Weights of a small transformer language model: capped logits, a variant of SOAP for these matrices.
Each number is 128 + 32 x the weight over its row's rms, rounded and kept within 0 to 255. Layers, rows and columns count from 0. Numbers have three digits each. The size before them is the row's rms in percent of the matrix's.

# gate: layer 7 MLP gate, 192x64, rms 0.246, rows 167-191, columns 0-63
# up: layer 7 MLP up, 192x64, rms 0.243, rows 167-191, columns 0-63
# down: layer 7 MLP down (transposed), 192x64, rms 0.212, rows 167-191, columns 0-63
gate167 097:130135085131127091133082164110102157104152110134185197148156120079167151123144110124132105076099083182178140072098106148086103133154143108109102131122155102193181160127137092144133111063085175
up167 099:088094053066134109180108093097158142107101135119107119076141078107130164069076119146178124145115116100109124136139062089144148171098124138093083158154181168179138152090135110095137119110142162
down167 096:139083172145113103137104175132109065149132112120130089125081147088168161144160104085145119116105142190155131130055129169100087106104111119114160095129114086079042151167155143166115159180103144
gate168 105:121132143123141144120128138094153143132113090111173155156059172077108145150158177169173166122177121100152096164195136092163143123128132126111152067133059086122161101130091107063151094118174170
up168 095:200104122132177140137139139189083181047138103122131159130159159163173108123129165163097111135132146145113122079114108119146166066107169105114080110103103098101138095179191117078119107144167132
down168 098:158116107139066148153158082100130146097120155155126113155119141154082136066141131188110100114123155098143093118154116103148031169134200123160140073108126133162122063175082147090160150145143120
gate169 108:134145143111136087142123170097169112135111110162142132069148109166075089124203118095143141121093144099160175149121115090095119118158131132177113130147094187115059148072204147139075126168082138
up169 115:057081110063146152191118082100177097110104120176104154125088114101141202162116112093129129124124187142085149151096124123068119173143123144180122127109109132107112117177146081168099153124145152
down169 110:084179166142126160124145068131132170158129132074121123142153098121164036084165101167128106110144119133139123137208160165097078158116145088079144108138117155080101114097131064121133169137100117
gate170 096:167101128144091135130206124122114136124094197118164131064142097165135180100211134130074156133137127128085137145117102111099101095147150128101099118129154121112124114134097098113077126175202199
up170 105:108108110113159115143101110033136128154172139143096099189165159119162096157112127074179157085080105142146126217116140171114150140133118125170133171121147195086153100113123132142173165134135114
down170 102:069129094159126121129164112095060140179142113139102175133168178141078140099134076078103128071128078141128127194081087141189121168116150103113139160094173098079167142129087125111128131136139121
gate171 103:192172144121113121133134137113159140143143116164166114124062120185106097166040144174205120160128118126185125127137121128108105087099134188106121170100147091167157171140115142080098169127126165
up171 110:157117124083155030147113109144111142121107138067156105145080116140131185123163095144112079158111151068101153101133155127114143111138069115131113123130131110119154174111163171178124167199165068
down171 110:116114150120140108149093043167062137126169080102150154080077097194134144129117126127157098157125133134179123114092120170098097183151143138130136103106164077107146090108193132099149106159171174
gate172 103:156138112115157131120166193123097151186171103171152135096143136133112127114117154114149066151107166137146103130174127133131081122078112154165188146135072135174157189100141191099068128081082106
up172 104:159128089123104168170113092070152124108127121100150118103131097042124118115128118186193091124147101130101156138115161165146210169150124123119146101055176114114151111121078141180178139112132156
down172 115:141102081097145205141176161130138170177116112142138093114125110149121105109144163101140070136148117167124073134113150164119129153088145129111150142077095152200179174055119085121143146071095149
gate173 098:103180139112096151080111093138106097097107139132098080194136131102083136143122155092110058114180165133121139130046108087127066136106153145148162095100192168152137072098154117153134162112139118
up173 094:133169070078107156123159074125100124163123117130174135094128141155102195125149154098111130128185151114103158142102156084113086149082103149136165135140129072132205070110155137110166115087144200
down173 095:105192151172173124094163160116108126113111124158139073161124113145112135124086179123114114127128112177133137127081139135178187124071193088107171104163095141122114156162175080112089189083108094
gate174 105:160087130098143113084087164096104146114152112179176089106116212156121094177128146082161132139141080188132102099112117089195192138180129102125136116123167122130116159131184105156098143122138162
up174 107:101110113154083154161115142181087088197097114124174136071101119175201137131183105109042129122105145143151133075143096154105126076157171137117088130163191134138128119109097151114146113134125124
down174 106:121086079170119200123174124149075149087142112095049159125120120163143126110076107179136124116133180122145171095119123138129126173123064097138151148157128110155141168084172159099127131088195142
gate175 110:133102131082143134076159110138158108108126117157165149094157150091088145103119129176136058094134125084099066138190160070077145152130177086144148156111177084087160146104142165085086131144101154
up175 098:124105124186146088147150157160113129082092158113136111073132102155158144091078142090146095094156136115106060093101191126061147164093116118142095179126093083120125098057121159150148173161138115
down175 099:073145100122097127130103146097146065116133126107160096160100125051152167150133121177129108105118159114122106083053113165089086134113086111120149166173200144132100154222149118143117133116124117
gate176 095:131167100083140122082139139063091096062119137168103139120139112121127096145182096135134118126194161153080161120086085093153100134118215149093084122119113144124134147176183168099115159148133170
up176 099:143059115160112147169190173168173109138147179143100165096137125148141191161094097100176114182082138095131157118151143068128126153113125097080066082133146103173151165136137121139125133150095165
down176 099:109088080088107063169092181130155136097149113182096151111123100107181135101131094135097157063136133151093085142147094098139187132154154093093096156047098154129157103117134124107156142113174100
gate177 105:188124094156114076167169173142077123100140129197132134121160092114136105110119059061139179157115140096146143174184114153128148163126168112059133117125157115111100117126167155066148164149120135
up177 102:126115104130174080125144067131164107147075046116080153129099115115157139114137154173128109123163167115089164102216131158111149165099121131110084166183148183097154103130141106122089139101083154
down177 102:083141112155180165110144088134162072124130083120138065154099146142183163103148148117157186177182104100101165118103110163112103125125139069078125178132087181134133139126105114108147100128052127
gate178 093:094169131143115141094126059069098136114076115081126155119137176140082074149130156151105133091134122138157104170132122128127123154114140058164146139145091130180130147096043129106098132170085054
up178 086:159089151217118142121156113171099170048120106100166176146087125150146100123121141088181116091156122065086157108146138091101070114137128105130102115129162121072142127130130086127132135137204134
down178 101:099175127114152098073151070095146161123072095079122088148131140063116130143120173169094162123094171146134082114187119163173112134122200091151151159124144141153148119100061110108113150115134083
gate179 087:115142127177100107180164143198152066142163177128151179142100184104163129123134136117096147134155127146169126164141103136115129100142184124120137126104110127118189090170075101190121097174141202
up179 091:142205102118062139169164190079173081123086130099064092122135172105116123111129157140082125109163126149094099168129116103104068122137112138137157166136132121092135120162102082198120106125159164
down179 092:130091135068148100172063154158114122130105098171076124126139141116204143113122129083093107182166151185111160160096124151174167126189136089133123115131156075119089127136157199155155124161140115
gate180 103:126153102144132087145122145130139112130158138193056119147117086143118155127134106079145086154110187092110125116129108178090204123135190147144081094148153183126143116180106178081119150191130090
up180 093:199120119123069146097125126196178093138100130146135153123103128096170131153174101054103121140140131101177106101133164099080153113085137120135070146120108092118159131162108178127066118074175102
down180 098:167138165129119112122134095142128114180180159132163032112104157083150145157099111120159165131139136089149158144128150096159128098136148122102120151202062088136133120174119130109190157161048109
gate181 091:221123087142199125034082139126109124121138151154115166154170148172101171129100120146104145123119170130079168142117135158098127108103118152169134120095132129113148146085084079159104164112176099
up181 087:109113157125133150119122107107160136167109062190091102156159090077115119149166133159145173112152120205093151150086189116044099154117080075127108143115109183124123146076118132159139156138139115
down181 097:152154136109125126068133128105111153087145093130086148130097101137184096150156172136077132175076156107130123157078082098074109141051093120069125106183100146141143164114099161119091177088152108
gate182 107:143138127164113147070117102175149156234168112117158064111147132108128139187100174104111174205134119132132145129126147138137131136088133175095132126072113140200143084085118104152115120117116102
up182 106:118132122116103084193168133151092113116052152161107165165131127104161127032175137138131146075124116124143082204114136063161147142179123116145161154169157115152152174115104107124140116102111130
down182 113:126133123141142121084126174144148157140098125116133079082157126117177150169117178065163103172159186150156137177085094109178135174068142077114129109102138117122113106078143115102193126113170071
gate183 099:180128142119188077108149114129095117117148035128110139109111161178085119194077153124149116157106147101121155152115109161108177145182094162086204181146141132126141137149154138147123093160098107
up183 110:074118155151115087201105188140118117103135124141156146150113166157124146109158141090082042113133148160145120154170185063159118124108115132118136123112140073118101082205130162088157130158099146
down183 100:146146118151178123141156180093112099179135112180157114083134110139096089171073095135119135106159111155132181114092166107123129068147155141124089181125181101110082107078121108152070052120125102
gate184 104:094140104144186079148128157124129178122137141138097113178068103130123144137125046151159129123119143074093185174132133078092092134142164094115138066130149145162099185092138118150066088135143166
up184 105:089149143130184098129124093161127134117154176066167089099141123105143129167151168197098126111147133106132097163085090148154149131135144107174142085101158181096086203128182058127108097117129102
down184 104:157125175073124122139143090159076161135143120135120064126149155158103093121175129092088125221149091121111131160162111131144105141178111129138105167107150089105173143130120096130149196128062062
gate185 107:120135115124163160086082195073107116164149115128154127169094140180100178143085071121110114159147112120064128121136047058154176114146168170149153137099161102105133109141120127136135108133190139
up185 106:132109141099096154138157144158130141134181159186094152054105049166134146068136148134130103131121101093082138113078053113129139079136144115155116181117094131122169120146149159184120168090123173
down185 092:079074120144198110065086104126121131148103101115097073101123134145166107158142098140075135156160102175073070154123105119168181105088128176112165143138162150082096082121169141120127157119097146
gate186 097:134167132160098092083074122112128160148073148151122126194110095165128145165161142130089123107129123151103147067171107129146133097112153125134086138115142057068183087140054092124145124122198154
up186 092:154137135124138137124164065111113123081083085124121168148117157117141126122133196138140137144198143182144119084142074132185111055143087123123092153160071082142133145131056132081111134166159154
down186 095:108149094128103115082131119175138095103145117150132135127172121190132115070125102132063141180051102105152187112181092115116170089144110169145143123120135110133153132187137144117066125149102047
gate187 111:149142105122138133149105169086074123168094121128117120134164163116085212183157129101147041181112116136113093091150118109093102095162149102148144078114155142135118161092164192183145090128151125
up187 098:150157134090109117128073110093112156203111103135177064201154106136152191106150156140166124148093082165106122134119094159119101146139164098104119118085138169111146131089086207139125128132110183
down187 101:068130139127150088046136061150151141189077147119137099170135139145065149108165082161107106138155070151145144149124073121167106167118081132137134167193153135144135146168103124089121123143140099
gate188 106:132155145121163095150125131165101168190127138163122160155084102102140204115101171130139080114110132092126139149118121168086103196106071085109090134124144117132142209175154114087062123094133108
up188 103:151136184051113141102146107122154142114095127163120124159126136184150123184075110134198174091096140139114112164085128119097126155109084145191130096109127103097077088092077119168134194099118137
down188 101:144141083110167084078138079137150173173176100101099143087087121133129156142148182122125117184114123092080149172098171138159103165106152153130098161098144125162189166188134088069145135127159143
gate189 111:135154099081137075192168146077133121111142165170119153156100162093142160089112101120136096096113106137135107086129140064118136078156072114140129037170119154179115084126180105106135168111150117
up189 108:076041114064136161151209167149141157114153168152143128138069104128180102069129152122054137127108154164115093082092146080132146138160159108141122154111134151116135109130135126108138150111146078
down189 090:136137159183101124097104117143145166187092076152080109113158127179107160095166038135123112128132073089126118114150106147155152102142140121113150141161178091111127078094107211118122175145114086
gate190 102:082107164087092129103131186163160175127182098124172173177105129088113095122137130134129110146116132157141093167091069113091087149115099111079093083057162160168133133129095134078113166080132118
up190 098:103138115127152080147142075139083107132083138148118099085151068154185091098145125089154130160135086091161178118146184125144124117154173128163205107161073126108076132105109098096104111155083171
down190 108:159113165161159109140164090146166128111112129000144106150119135102107099194119148128108177081124153111134170161138130113119125084119127134092118111124132107135089169133123180147086147141037119
gate191 108:172107168099167176117130141161133139080085147093167148122119121167145145146093118128077118090142109164102132053130132123068144075147159151111084138088115114182171077053148131124132135120197107
up191 112:130126111120131177129106113110104130112164112102111180084124159161074152135175112171093099090099079121062082106159130102166124176099052095124141143123107109079096133091176063069110126108114143
down191 111:126106170099101147208108147093124176146146181145107162088113141095142125123122090171137139118123123206110111144118179132098165115189088084151176140163105177099146194095154106080125144142093123